python train.py --norm="layernorm" --attn_scale=0.177 --init_std_qkv=0.0442 --optimizer="muon_variant" --decay_fraction=0.833 --max_seq_len=1024 --z_loss=0.0001
Each number is 500 + 25 x the weight over its row's rms, rounded and kept within 0 to 999. Layers, rows and columns count from 0. Numbers have three digits each. The size before them is the row's rms in percent of the matrix's.

# down: layer 11 MLP down (transposed), 512x128, rms 0.236, rows 175-227, columns 0-127
# up: layer 11 MLP up, 512x128, rms 0.412, rows 176-227, columns 0-127
down175 093:517509519448497460464508546515492514527497500497486507515460504493480485498506492497486465533503477458505462505508548504496504495479496475506466485523509475503498485436517503472504516501517480449485539497515436526532461462537561508523471467516530501530489524501553519477477489443459504472492536511477524510474521517515490527528462485513470519493516493485546500517505519489484494459522
up176 107:542522480513517473468482523514483511480465470524519487456483476474494502535496497488540462494498495560489524496456552482509491504471507553496529484518494509493522503448519467518534473541494529497493467465543477472491468518514470530522514473528517468520500500526508504506491516466441530532483485516482482482531469477510548469512525482470503519501525486510494486467513466502491492555523
down176 112:481531510501502482464530530500478498448483470472533444461515478516490541491481520485541520477553513578469495467517539515508523458452509503507528484512487499519508464533527520518486477519502540501475521469498475534432544460512498499498504494516493482504476491480503518480513508525491486499497488436474517481528531498455485474511531503466490517475500527515497493495523497519509484507504
up177 107:509508511529503477484459532588479477492504496505521524499496512490486499515545479514521509494512516476489599519509542512494477507452511498571508506511451484532462501531514468477507480537468500475529459487498507524497493506499492491510523506514453459524501509541509522498486532478495517539499492504505504507464472512501546540510487493494479502495494509488491525492457544528499468508518
down177 119:502498473505511550493520490458517513498461523510504499494511523468500496481537492495521476525476526488496448498525571504484529481563476503492469555482499493486517492475507546498526479487499451515503468514498510447507523478519519508486490455498504514504434530516484494491454545510478555504517505500517471470511524508536470493492522538550482492515490486522527461473484502515516488460508
up178 093:519486494543465549487515520523500478510503479499509486479488462528543450486510501472483506505484532498531535490482505487553481522508448561486511470484511520451473499510510507506502450508473524476501462499537500553485494467495494495500482535497482526492472518536514471547506549459524446511538506490477474486519517516518520469487504494496558515494484490449536508496477513510519492482487
down178 084:603486529467532517498489526510514509488492524498531494525470505507494495500477469522500564509521462461499474486470476507518548509493526509500505535487486500474489530494501460451501505510506516478489485534504519547471509481480476518488495536435470465470531534495460510524491499515514500515488476483515479492489526464489494479503501493493450497462487477495485536507531477542460508466484
up179 104:444496510515480517521482461536521500521539483510532497516515504475523502482520529487534488489478492523521510483519439531460481517492471482534486458449491487531476506524528492501512498530518501512504483485514469521486495496492524447528510479527496474527481467502519466482510502486474460542475463567485489529478485509438522545539500493531552473508523466492491455520511493518489507497489
down179 110:470513514513555506505503504464509486488507501464510486455487517524487534496533515476529459507504502525492466518479505494520513453483526471478501475518456516532474513523495493510520492523471540478487470467485510462468565508481438477460486543500532500488517482515465489528509488496465497487515503469498508504465483504542534496466476474498492535458553506498536524561504489504504505474545
up180 090:508539530513526482479471501484505462498504511490515505498517472479512503535493538499505468490497413467519499508469497504485540489479479488480456522504480526529527584508526480511478522499468522526547500476499496507466468486467505484521538447477511513488479465485496492434504492516464513482487479492476496489487496492458501486490554518493514511494483484450514509518541514547532491510520
down180 088:532524470517503508493484536456542507487438466521535513511526516501526504509497496491468477469472499493443462468502526486496482487525482485527475516486530477502452479498452488494473495518508454483501516563547478523527511488514542510501466561505532496481505513488489465536527504503507519520486521483486445525482541502500521492530506515490506545460477462520482478498501529482492489533508
up181 120:506501507523504487474478516529468486503510499529502501474516453563511498511493497485477503485488507474502531514524468496525509479467511542581515483469472500503487524534448526520492489513483495480442445495470504516483482520486482479522501510462490492494545511566487533556496479516447477488526509488502508515504532513512520522535557515514478522503537497555518471484489482497493513508481
down181 128:542529465477535488498484498508498470528488513471508500518499530546508472474487480544496486525494505478491462482484466498468491500520532507487499511527453512515479485482467470529489489487485481483468552539486493488542468524491530532414512522479490499476501542491478463478499468519484505520505506511548498532530568500486524492491529517486523495539552515470481497539507507486464508502525
up182 099:499527490507481460520494485462521479460508509508509485466526475494454508498501498468479485474503491534537487557500519505528498499528514479514477522480476511528472517484500521499483459468486490513504539483561529525520452509506504492485453533486461486523474499505488497505498466508458548483474477499509517502554523528493516458518491473449552499505536554525529443484521465482491494501490
down182 099:479498499520534476485543504511507465460478526549518424512475556515496528516481465485474536506509456472501493525515443549494513488524505438487505527476514497487498537549502514477481527484530512522537485515492489513487571486532518497497499521501505429501523532516499499482503492495511495483516503520506476536473549528497482485481499490509511506498499499527513508474497505499441499482499
up183 110:466479501498487541467498470470504529491479511479505484533482518547506495510509529534507489536475489496458483479520488497509518539481505488505511535502494491492505503497502456435462570425477512513498516477486499468524548530454478461538443535541503506531516509474517534466530492496461468491490506510504486492465492468502502509527544537475468509484509475488485496488497502480495495485519
down183 109:490523533496541476492530492487504487464511516506460527552530541472454480467477456508453510540488514523516495490528514520488498476473479524459486493449523489461518482446515493504512539507502494458507475495529484494492500552519556500499509490543468534500536466488519511525515517523485507511487455498502515499503526515498518520484467480465503499483495500509549534506467529527542544491475
up184 104:438468522472570483443481520572509516514514485504509483518534508465477531492491498488494525529490485505525510494477544532475510493531469480472491532464506466524513488524499499523493494476523495512474521520481520507486533520465511509508464550486500520495519457513493481491466545498463549529484521503461467493539528520493510481494499476521534463503475508509498451497495502527508474530516
down184 103:492494516505530480566526535530488509500528476521502463472482503508483471537486477465474526456490460463491506480517488495489489506496452489478464507488506507514504547499500453486473524512484516497531538462451488510537547510457474468516487513523482479486477514495492546493538510500468489511523475525494509523514551449519532452508522524510529543527511503470527484494499466504491471492459
up185 094:460510537547491469498465446491505479486497495452497522514512514502468482497522495496477478483471457502474521492470515497550493541507463497526496544518496500532486515461440469521467492511527568478542504504521495514495509515483517499524526532543509519482470497499506521475478519505497468505472525486527499512502483510489490492497506434482514514534490478586511490512544506501479502465514
down185 097:502501522478479516470481500457513510481428479524471516499472495465512492533487479503494503498463503487562508459459523521488485513480464514505497541526511511489500541497515475487499506535527505464491504540480501447489495524495508504491502495414501520486539510467504536482468468525505484502452510471525503546520542522473505515485531471531487548502494522482499482501467471466533493472490
up186 101:521478469442504452497487534506491505543497512492524482487519508540503500463465459489517509520495504523522484466493531514531485468510455496510493486505534503453505520449496478450496475490527492477481498504488503520504508525523460465498471518484517458531502529461521499538505499501419506501478501478470523446490483491543474484508536502517545511479477509532535511527483466505495533491462
down186 085:601538506512518517521515514425540514477481490495500516482508490477502496481478543503486514511492512443495526495455511483499524541448478497515530475504469515485505525528529478519505520495525521519504458522520517526516467518505551507523487527500484554473529480528459469480514513489532508516511493536502506505515521521467502525509479499509520465502497523496485491472474519463522475463511
up187 104:498507496487528495471513452465515497504480518536492487497482457514511500525473514528508504484521503500535505471480503495514477503478480486545462484467506495473548515466508493452524576507539511482516512472542461522523466532517525502499511507468517471497476505478518476543556554513500574485521468485466534491465496501489469480494486454512543528508512472476528510494481506484519495506495
down187 090:541489462488524484491467452484546470492515530477518471521509476454499497502489504505495500524517475465509512479501482495511488527472500509537493456513488506493519525517498486469514530480479512482529516508460571516505455501487498493521471492500501501508564490486507524471535494491499534526507464506484505482539435502444532500497485463506585494496503532466492500472507547505504518539509
up188 103:482503582460494513476499474492531524489509521485491509514493537552508502449502516504505509477496533529493482513480520498512523491464474541500460452516521482503474501520480494494476510519426507560519490520547470496528471472479540509524516525506498501503505537528512490510477507482524490500470506493483513445469501561505547480485481463506514501528487458524457506506511501497500475471513
down188 106:476476539513463491488540530505490498522485490465498477518490497460536504496499478524509476473504524507493508500509493486498518514500485507559469493524490531449509508461521514480487470516459509492486512498519457494507540531478499511512525510489471483500513497481528505478479472541533507496556504446531505477468510564480484526474458542538530512568544457491498523517451516471503491488516
up189 100:508453456469535498512438482502509490439511493536525502508485518526478480481528548508455497494492486500517492505456522532506441534486451464518498458491520502474493514481510530516466484472449535502492518510503515535501439506505513516500472508481505508481551513501494538501541500465503513485536461467472488495530506522487510511526500471531491487556489483504533500487500519461494505491495
down189 098:503483540534530485521522560540467469546497480463492468502515538498517521505489472524498510557508498481479495561528460514514466519522503503462487521503461513512459515522480490508441528505523509530472490502513508450502513492462487465519490480459520470515538502497497529480505495530479506473462512540542487535469520461500491538465458499530514489517500483481504518475474505503488497498500
up190 098:500462486485500489508517515508560518500538464499471499436522554520479467447540482486512469461453504483531469548514499494529495472506534498551491486491473505485527524479526522505517535477467522529535501503524510483501500503482471511487454535483516520467463517510483513502525498475479477470537455499457475458484476504480521497521486498463513527498526510502455482503530495486521505480511
down190 097:473461483497454476505488482527529496491451480496490481521508494562473544506454498491502498492501442520489482468468513513517514475493507482471520488508497476482462494515499463506554503478472531527489556475496468539464495463523527503505546517512514483457498516444509494498484521485486465510498514516537502509522499452522490537484500503512504542508501496513485535475551442536474481502500
up191 096:525500521489491482518497523516500541498501547524561516449476529515503513493484533511507477481565459475480515546522511515529492539478478516507464466525519492514521511471497521504488458508508505474491554483548510501495492469477514498471542509457480471528492548486505516500488492504473473537492480492502521501527490521489487499529565477520479498547510471518551465524497483453502489480490
down191 089:468493528554537524524519494482498435517533473484507508514487466462487482474442462481487556503480546481518523532509482509513510515500507530476517487508526526471495471517481545530508492540540491493492506511503542464512526497541479508543487497519487527489463501529474467532502488481547525483516483536515532526477517523494536498476503507520515477495446472489474497493476498533491486476466
up192 090:521517509499531502478507486531537449495515509553488474481482438494541527477531507487478521503451521493530524495506545518469478497518520471560503491497537506453505535488506513493502503472479550482523507466510479512477486463558532521479491528484516484485449491498469478511502453501509460513484463482453521499485475486511472486497491509474513492529539483510538474522483511487476471512471
down192 094:506525503506445469503475487505514493481502479480491452478516491529516446541489489540483544499505510487476520509471501506495482515495479505451480449466504480534524509495517490501478483537489479513509520549516477532523463530416472491531488469529488511530454493503470484488530480532467492543507516537516491475497462475532518523491494475527518470493444529489474506489469518511523503493487
up193 095:480492524492497502468514478486521488537477520508484488530465502480477509483487500516529540486499564468526524492500479465489483520461464513499521468488463498487456493498477457490490473502477466505488517527537544490473503529483482512524522533476548512529509513532534493507498482486430472578475475484564467512495516473508505523482474492510474463502512529502507467502477462532498484514493
down193 080:532464494535503530519500468495521452529519497520493498499541471485495499499484508505544460524491497499507513509518511549504496494509481526501451504502490508489537511501476517511500468450503552479507478499479490477545483467490540529511501533543504474496487540484496513519483506449479539481521466551538512523522457515526509481535452477505478547485461446501493521482550490492495498455515
up194 100:510467509466504490486507486478535471507516523526490501495486493460478443512519500502508461502496547489463548483471564520466495513488497511534529479505523496479501545498449538481514521535521505497440505501481545478439498490546507505494519484534514489482466510479501485472503500495524553514499492491479497538514505516531477509525526493533527527492525520508512500555474474518492459487550
down194 084:476542526478497539532537511519476522486515509511510492514467465567513510476558510495501541498495508499467517565478488497488484491488472503481488500491497467474488487503577474511484483527512508536543499467509474500532544541465497492493499528497508526520468509524536428470506522477486509484514508525499481519507479486473483499473521469509489469507459526556518535468490502494482498499499
up195 094:499458547503502517540474538517546479538518535520503528492486506543569483468495524517485519470497549478522483517531475518490468487504516522499497473456544496498518499509480535474474523465485498528509481548525461472449519485500526534497459502481487485470526502463466523501498482521483489525446480491499524501471469533511504502512537468489505490479476501494517522530483522490552501517499
down195 101:484490506532530506496492471499487495495465444492501479481491540544521481504467506493517557460516502524475517462514494494544506492491513482497524513502464490484489484494506500514490509472504466520511475483499463490470527492519429513492480502516444493516460488514534520508519568509509513448513553471495499532530532472553512476510507513495466481473500440497466490513483478519545524513525
up196 101:506504546464507525510487499516538506501483505523507520506478544525480490480514490530486521474486508513515511512510507507451515499500482509505497482495504494493528498506542515525462543516434466471500474493507463487496492457523487473457480516536468469544459526501543521514512475483514509516497544489530490570472555529432481478470528473482491503493480494539517514506493509453519472516465
down196 107:545539492468493501541485512497504525492529456514458461484516477538512494490482462531517460499489488526448477514477467517508475472547457507532495514488520495518497514470516537469450498516544493544517511469548520464470475447501517527471496510487494489483457483508512512491458546492528515471512501449547516475484489517505508473499508468476526534514508514488494520495491505483530478495507
up197 110:474502445516505489507445478517474462523478519509508503480437537495527441500503493490521501480497502510491496519536480527496500491484545483547514468533455495503504542509470494511444510460515546520522485531492480488516455524474507483521496487509525518493486561493520543509492518531483480496492479550501512531533516480501492464530511526549506516530518479510463518527462519510497478489509
down197 118:486522482538538463483477459500493463515505520531486495504489553472487512496487484483504511494520487511520494517511481502495493425477494479520536510522488454478493492509517456538526529539549498506487547514505515481520482474489486468501541458493469491496517485454519497481524503518469521464523498482483553499472511468517534499505505533531520560536489516500561537521460502476485489485516
up198 087:513523459466519473501476511503524539510499480520471462510504489510473537526527507468496495507475478440488515504482481531492525530561516495492513512530504496510530516481423544460486517529510478506511487478557488490478482464490502453533531506452499499522511517513471491502504460487482499504523529535465519530468472484502484477461502477497485529537514504528511490559475466536502498491490
down198 086:554491485539482504538516468540521488521510491493495528530534496477518510473507504495511495493517511520482522474490460468509493508519509520490470500517500513455516479500501498521515513496489564526524521475457458504493485467563502502508460479540476497485461540497499472518475477540468539493493488498465450540536501522499528561526521524482525488521468482478508466522499480467464474520535
up199 116:518516502436490515491515461502518453482473505515511455500544548508513489502457499485497459501489487553463499520491546475502499463507505510573520518532503492523515508493515555491466502481480508494512483521520501490457485525503501507527451495487545529467497523530537505511490498487469521466505478558519520474464512513509507494529509492495543513479484522552523464474485516500464504524487
down199 126:484498530492525500509521486513485466536500517529465520535533508507506502480457444526480469539531496546473478467480546454448481499540518482487464498483533503513510520479490489542472493467521516440518524499506505533512483506508498495469494486495481545516500503482547503516444484470475497558490513512495503508465530528471550526471516514496488524482508529503516510481530508462496525471508
up200 095:516569527489500471511526461529488485483467481510495507459503482480471505515482505476516545465474443467489460485500534487503517486500522480519482441504504500552482510528495488515497503490481489522475467473497476474505487512519487504515510475550511425496478478499497515517508479500430511482489493516510562487513508484491516481486512544456520526526530495510486502532519511541518457510531
down200 099:516516487527519493541528473490474513508494462481492519470517503498511509540506499522461506455537495466508515514542494569493472509482443536509496530481538554520495569490510490476499504492492498514548504457532531484464470479514520484491505506500493534487475491476504549457499501492534479481498536537511503505531499486492504467524547471508512486490497521493460518479490518487478568505509
up201 105:497443567500488451528491489485491478514478543512555492454529501523486458486509495489486513585512446498549508539477539519522489495531480500457501514524515473475509495485498527518525490539531502504510484502497489512468483496510508476489439487491493495484496503513542474505499507478533490481520461513506465537498532474500520484492540500532480504465515536530498491511506476522486494531497
down201 108:508457485477459508539498527458465492536520478518524518476515532460476517462447510438486523516529502526508514554501502509495513541485508480514499522511487492495502516470516517494472490535467497470460474515511526508509501493506517486478522469441535459490519508506544509490490544503544494529507474522497496480467513454503511518497512465453485516489522536467527503502504493484497524445545
up202 095:477527525478487455503547516471505505466488495498487503489492508507445504489502508510488500558460478525487505499480504499482453553517461485498478492503472490486529461529507530467478496497476505504483465505540522550511474449503526522531468498531483505445527491448516522507441488502489502506506485470517520490495556461500500542513486517552545489492512489524478496470465497501491515461479
down202 091:556506501516506506462536496479497452534502536473514514536457528508547486437503474520511490493472515464488503450492498528537472519485503542507476497515439484538509500527479521515472478488506490471473521468476477511511518467494512505496511477485503538508517492493509462516473513440515509446484472509513486465506523484513514532543470537512485480514498493503451496482534521497453509499472
up203 093:505496563510515517486480495501513432463534528463513506499481501502501503495498498551524517481508468534534497472499496486502519519483507533465518479494495520504508533499498500494487484491521489471531523484567550515464484456517511515519475483507530470459494501534494530461509528489478486508496464541511494534498490486493540523533536445492498533514496483535480491524568467500463511500457
down203 089:505494488530457446481504501484520503494477480496527469458472485484460531500535479509507484523518497496511472551489509504481457496540492557482487496527506498496492514479511477468491519522533511494506475496479512499505475496487538526472519497494526508504548500472524511553472492510532461513517501500500495546506535502515528440474479462472561495470500505494448517529441492508531487461545
up204 109:499499489524514493478484449482453499516512532502488498496500534516494455506552533499511512488455495539453506487542495535529504504486507512499483480480451464499496483530512495509445488458515513542479520489470476504453521505473457496521508534502481459509516486507517519438519508472523486488498542501492532504529509446537529475497535541533472531490535486519528493508480504489540470486522
down204 128:443489493525539468499483501497470497504511460529526553506510515462504522473499534497484492458493503468488510504511546513498514479488520478454495534471501490490485465509493493501527529486488498510531543503499512479492495470508501503511538502556471492468521508503500537545443522510479452508498531512489524496470523498503509525509456521509465504578508494507479484421524520516476471496536
up205 100:532537491504516466513516505523530501462518481514477439486523520507484521503484537522514525483487508553508523496478482543538531479481528507529520478521496501487482511487479510497519470527501530501536526461496502499472520477461492455513499522462529467518473544513510522536568468466528530503547485497510481461456506515490492468501510461526466529531488512538476486510519487475460475516512
down205 095:496545485518445479491494510472498508496486478440489502480544464518491484502523512529557492491496494474446522491498526503522440535495477530480523459511500500500508498497524524535485472483514527487487567509474495445447488515495471531515514483552500510507499452526476504493458500518427527496532507506499503531513490494482519485492529499470516529550523504499481495514482482514508484516513
up206 098:488487552448521522489479451573449459526498502468454513528508522530518516515499521500512458550483516504456523511485462486503510531522543511536531521520483505512498483515521533504495492508484479496529530462517485494489531485539533522500513506544514507490473485499525480490537429542495475500517520478515502503483511465506484511480526506507525522511520500490447504526466503497492527518502
down206 096:553511531496508520509538443507502490496510543552515488513480497490479502498531523431494501469497534497533474486487480486560534486485502517537487514451522489494506518465482505487465503470507494494529480496563466480496521482512463516471499503500524524525511562518530503511510489493485527542525485461508522514526498517463533519538485533486458481472503496455513468500512476507480467496517
up207 101:481449506523497467509530496529513475540505470518489539458488503521448527487493506497482492516438480483516547503483508499505529495491488504500427501502475524566509521490508480500499499495496477488504487526484507497470450512470471507502522484477477495488502511487508526512450526454425507509501507559502491513463464515504542522507535512494561522495472504464491518503531503478529506518501
down207 102:538478488472513581509521496477513484498486497427470542465527527542501514489501529507503505487507476481510512511464553486492452512504483501480503514517531479520523538489485483502453485533484480495510502504501509498497506513489486456522523519515542505480504461541497482515489527466505473533508509509521465500461477538546509479449532508496476477528495484487434541489517540490503508506522
up208 095:496498487513518511502472479495519441550506519523487507508520533498512476517542504477459508510523502458513541549492480525500482531486447541540496444450498484488461529512518478522503523531481459512499496483446491474536475544531510510483492505517527458480525526527481485499519519495520517510483538487479512539471524496523488496543513533507458479514502536485505517513474491478542482532516
down208 103:520531510476411508486504488514466509508479481489479493488517497489446511525489513503533526505544513485509533479450527502461520517466514477487543481538520507508482461460520520511494522570516521530515553511466497541511477476526486462518533514524494499536500478515499512471514486498504487452548533503513516520492509471501504509499488443501501480466509535490535519516491510505536526491489
up209 099:522494494460540502506528468503534441527468538520509490493512463511486495524501514525489529528511517536520458492489499505481514529503470486505499555488482463511531541488437486506505515459509506502554512513487469560495497536510516452508520487512547508516529545491512526479524503515473508488489459475529501503452495502490572522503485521486489516547512489511468492478474533486508520500492
down209 101:530525452504535502491486462499535483500526492517525476484543489558505481464527499544495515526479520477476517467492456483525490507494476496481515495463506499528567495493520504503495494493480466521503514503492496548531470538455484512524511524524491508493525473505463502532503497519543493479518493514548479504505471507414514501516448506470518514499507513529536501495448514477493480488455
up210 100:533470480509478499505469503489515443483525544503488520501452527476503505515487477523466497559469510509509491484488484475526499526515494521494494519543500452461524509500533532443457494484509501537504499522490485513480495569470522497494527536542515511424521480449481498499529457491463478492484508485539496511495521508537509507506481520478480487551526520528500497522506482469510490513508
down210 097:502549491512544549525534472510485526474485520469490487492523492446494504487511494510498514471478514544488464482476506456526490465499495512495493479493498470482518441482473521531531495497471503463483470498522513531472519552528501484440541455507524468479479519491500479507482493531492575453519486513481527454518476475474529479517503465502513504486487489512502500526520544504500508468503
up211 096:484546529526494503494468532524513488517505461506481491508495506480506510517512496561538492502498512493498500543527512518512464501492490504511478525473484474471496505525492501513535425502496525461489520540493513508507509490419525528544489480493477532514474506545499482521464475510521512513495484559473519543490489499470502500484477522515489523471466506571509474495548466512495554477503
down211 095:499482459526491496515518504443476488472537486472497532496509506516460545494523504493516527496501463463449481499494466501443515478460490520497539513479481463446464494521526494491529499503506520514474546514495498488530497496544452524514494514486513508502556471507512464512512523522482554482482525479520498531503451498549507464520485492445526471542498508531517485517502492504511466501505
up212 096:508542526485490495479547523529502482517534493437510491492509514473482492496501523501480498502517528511526511496520497458497560478465505527516478477492509462482469504535506537504435502500470480512503523508459534458535505489495497510553539486519489471508458535533510469490569505501475513521468505498540483519479510509492529521459460508478510492503476512497488511487524541502503537543453
down212 095:451513511469505493488581510501500476511509527527518520507488466502530530496488530496453530537499520491510465523492513484493467486493456501525522495490505501486516471492517481561461463501447502509490477468490483501471490484492466506516446490481500536501513526491489552541535484491498512460499526480473514488487501442535510490524488440497526447480523490511524491502482534522512537497479
up213 113:514437551502476519497475470540517504533534485518518504495496491491503497482508529478485485483532480559500481478465501475505479531518480534501529484456502506518507492479517580505434499495478457521487529487537472506506485538516541509502436526510497470483494521503499505509520510510521530474488507504499477541518451482501522494532525523467500549523520474528483512464500507467499493498534
down213 102:526485493496442551450444474505514469506501467506483495458539502495516545460478537520525520514524515524504496496527511474500466487500475512540471483505509528508481460549490490450472535503458513488475501475508492551492468524546512526461499513513527486525500488546513485464521489526519487516495499518551500522484482501479471466509492530505506513474469529536487531515526481502471500475510
up214 097:507486522492481496487537496495512495483474488499513515501502467457534515479534498537505477478510484512491505532494530503557478503498470477480502519514510546484466483454475467526483521526473516576457529518514522489510482525457454543513486493471467516467540457514503529508509454522491515516521532472537535505530493510489488433526528504493482500532500470465538511502522482511482519522525
down214 100:503491503478544467478505471556509512478507464504477510508492541511477505522439527482513479488519492518474500461509490548472494460496507500503528549436522464525487488488496500491500511551512516474527507507520486537545511490525515499515500490511542466505501467528483507456509506488529473501523480492502558464460512492539492531501499492489514466543541477528488518558537527486488524497485
up215 102:490529468498478497502489529513530466529465540485504486499511518519501537550491466502476516458542529542467489446460499565487516520471501514510533516514494498475504509500521464496522524551461534507494543474506484552500522506552500498527472490504494512478488527483540492504514509459512473505508488510478489512521519523482520483532556517504495513470474520503453476505470492460495458529502
down215 093:495525507491464530508478496489544496544544494482552473483446500534497514508505498511505577487484486493501507479525479534499523519500530530471509565473479476548533508502490504468486508477503505491525499505477459474522568496467509489498501500529453529511492481511480499508507497481487527452494482529468479486489513470510524497519517517474529489433494527514542521543513467486490504524508
up216 101:489474483486529505493487498552544493497506451497534467529447511454497496463477498503526450527496538499493514480505502513542529527473508500510482510464477491510514475482520556494479502531518480543487522474507454479488511480500535503539477498484474520476531548552434503481511515461537464481445505505496490485512462503516488499530505478462511514529497500485528501521477506531506518483484
down216 097:511488459477533497478483478510524530481506482493513518513498570540484543526529474477468469462498487519503504566554483517503536458503494501489482563435499496487511534488491528474554515492503451522490501497525455501535481526531497532511479509510507553459542496498513522492505478503527496477495499503520496512522468506469481467475523523494505476508499492471471472496484475510494482472494
up217 103:482476545472525492485526479487498513501463515439522517441513517528481528497542484476523502493476493516498508492527517492514481589495533493507482481479494530517517514502503495513504482523499485527474523495472474506468483471483501528530504503479512468507510486508463498526576420511502469506507503474462517487510497530512464480515541488511448524508501543510512457493510508509481479542509
down217 110:453539487464457503511499480503522474498496520523494500483480506494500461505442452502509519485522462510504501504472520542439478498474506480517531493489505497501557521497488507491522471482485439481500526542468524518526491517530513516474493416519456484531524510484505540513503510508524536497521460497522532513513482513516500514467495497471526521493507492497472473488480510491482486567541
up218 099:487505495483516511518487469505506454504531448505461453515478523476521501498503495498470494545500509508551514478494540452519511521485483473502485499487515558499490501501463530474536496531553484559483520487484492510536507515510480477499461485447485498529511501509455491480484523501505461512561537475478505466507512442473489484519487493518463507515470476466495508454464519536490512518505
down218 097:473492494457482481519510540489505532501568514488500503445458496540510521460456442476491480518484465518477536532520542457474522474515486510502513495506522443516519461479478519479509478499528507557523527486513479511496478519500496495485508488480498478500547483454497526512491546502488456510507523466487491473556498485497521505475538492510501494521495509484509539504492528480539465512502
up219 107:457543473527493550522492490511528477525525483491536508455520518505503464494557555509510545467504483524497522484512484487520537501530477537529503525500464529495513548477501517509504516511487547481480493489523481474511494454470480445524555467490500468531513518508506525512526495515509490531472503478538512509469525472506530486500484489513466466493537473462482491458496487494506506523542
down219 109:449514472518538476487521471459467473513511478472499559470532466482492498501508494518491523526496536529478532458515503475517501452512493494499487494485472513503560523525480481479531470511512538525490534485489478462529496487499494519456532493484510451491514505490464521488466501491495536499479490453507525539492544506452547466466515491519503522514508503517493544504501459536469522496482
up220 095:527499491447464542504522472520483491484489559475513509462454500509505536488521478520459520473518482475483499523496481521521452490496534527508480504450526516532518535523494463493485493473488478511513521462531526489498501516486509462527502503534494461514468516506540488550505521507469486524524454481503486475476497430486503495480493489511502532500523473452496529465543496512498510522554
down220 089:508526513493514510485510529502510507531463538502509514486541515483497512497520462506523544476435511501533462511509535510476521510496477499527517489479467511452507513513538541523504485521484510464510457476506451471505492505448509517517486497516502492511527480456465503431468481506479504477483539503526494503538485513457503515500516540514524529497478540461487505516424518509506495462461
up221 100:510522524518512542525499504511472515502502503471495493508490505512522505497492540463502501536526512521537485498545510485500516535491536551555453477500526517510502495493511516471462492487545492521544474526511500522505484487524517473480502476483494506494493458508551461475539471497528455514531543466469503502480470537476540508489471451482489554504488505521490522450512454456516489472532
down221 088:530520488488510502513502452490523525502520485476483496464497463536536464505498468475516502489472526476530550503504516516486484508456507548549483504517482491525499494432499485555519497487472518531507500517492513495524485526500491489498494510487483513476550471527467526437528471518484472490523479535470480451506484507488499506487497485490484502517513457551467501527471526510443468464463
up222 096:537515524530515456496481542478519477552504478499522483496510469515493483505494508501479568516500485495489508470455497469519481544500546515527514485501476491505538461457480528497511538534490469486488475524526540489491473485483487463490508492484473470493508488539493506481505514548526522487510516552450509519506471449504515479560504497496490527509492505525526477555501504504507494557536
down222 091:538526510502571520494514497503459528491561511510527499486508524507517516495506514479468459534487532498515524487463464531485471483505502488489471496482512488479507455509489476544493473497445512524508481464467506414495472546520530525516504502468446532512505500470477510534518500508526514544478467481495484488498545501477456514483493474500486475475517521522527485474526497489514475497496
up223 102:471548499515484522474523497496480500493503523481491450518518489523463502522469528496455511525530471489465566473537513514507483548529486513512477495517499452538517499472508540535473519494489492487498511490483503484507473590499483512445472513511472524506512506499511514469563510487492496508494509514492480487494498483535526485517545527523546482539489514497479448476481480493463509490513
down223 099:513495493512539501483524491482490486484478506551491494489491521506499520492497537530501520496532524439521513462505488446479485480513494491498475509474496516503502488490521454466515499506508484487475455463518485498506477543454485525512531481461495560545529533482496471509510493468444471467544496491496494512457498494525468459474530513471508470454506502539518532512530480567474508502518
up224 098:521511544478501517445486464481511484528484499534562542515522496490456548490503487517447483552523504532483468491525495525482498486474505514498504460502464493490527446510508477483492532492512521483480516535465472502502501505455545475479511470489503518493479475522486511545510510469468531493494492483447526529517468469481492498525550482507485492457513494534541526510470492512500528476490
down224 096:488469496494462461527505526505460529548514502487446492521504500502460482492464495514469503480476462454479533473497494566504479481551498492553513431482519530481478495499454499534513470516498476512495515526490514535530511531471502486521476512478501520527484495518512521500522507494524486514494517492508514516487441481487498533524497487447506478505537530495551473476505479494482540513538
up225 101:484468537486512500492527478490543463514514489492508502477494497500514482498473477482459474500496483483456514494515561476496476509501487484476443538498477444539509509509509502515504480488531487510495494509540527495487461496472518492485456462454526498523470449521543515472531500521537510498539468549463464511450523512475496512446509544528518498494509511495540496487470466478512510491534
down225 098:556491457496542532492515479483501507535494527501513465507466459500479468514497551509507520491528479534552472433474475493530542497477493494505466502488498488513495502494497496477509464498526531461500535511492522504509492479502505465509486539464435476532526531532528488494505497502473486576499496507487532485524525505488537486494518483478533466460514475498533511501484487547488479513512
up226 107:505474484482526462518531530467508512491528495500545442512506490506453524473506490493501498496524515493509526473462475561466513494505488543502521522444486446493509537531502494526508501470543524495506470450503487522455463517510481455490493473507488485497487514486493472484492504458520485523470520498516470524494483489498514495541503462542510480565535505496501514505451505500504478551472
down226 118:465513532463506519484499529499490534507474500506498535480507509509485482501524505476500532523490453518468497527484485512494539492476477526518481547491478502476505502503534502482507506459495457537486482550485476483490492485449543489508515497532458505431504513535501461507542532504497543524504463487519468519493472490539556497534500476497520475512539489519490450502555464488491533534495
up227 098:518526509526521522497492547498534533452513487468489513469528480504527478509467476484520490531505512509479488511481494490469552518482527517501528465518482406491534494475460466490522519515501539495488485504504481481511492483506452512518499543543541469501513531488507515503506495512485508535509488524472500520519550434535455478447494478506477516510446478529484519494488503504496504493499
down227 101:443471489509511520497489466512478508500545519500523511505485456524517478467547498483477467521481509536498512521482468484514495490456491474507492464520534459494569469528548490519506460504502478526474454440488501497452506516537504480485518522541492561534493478496474486507510473477499525511499513478518483469503448520460499502503517506508514528450500514530515490499525481479462508496501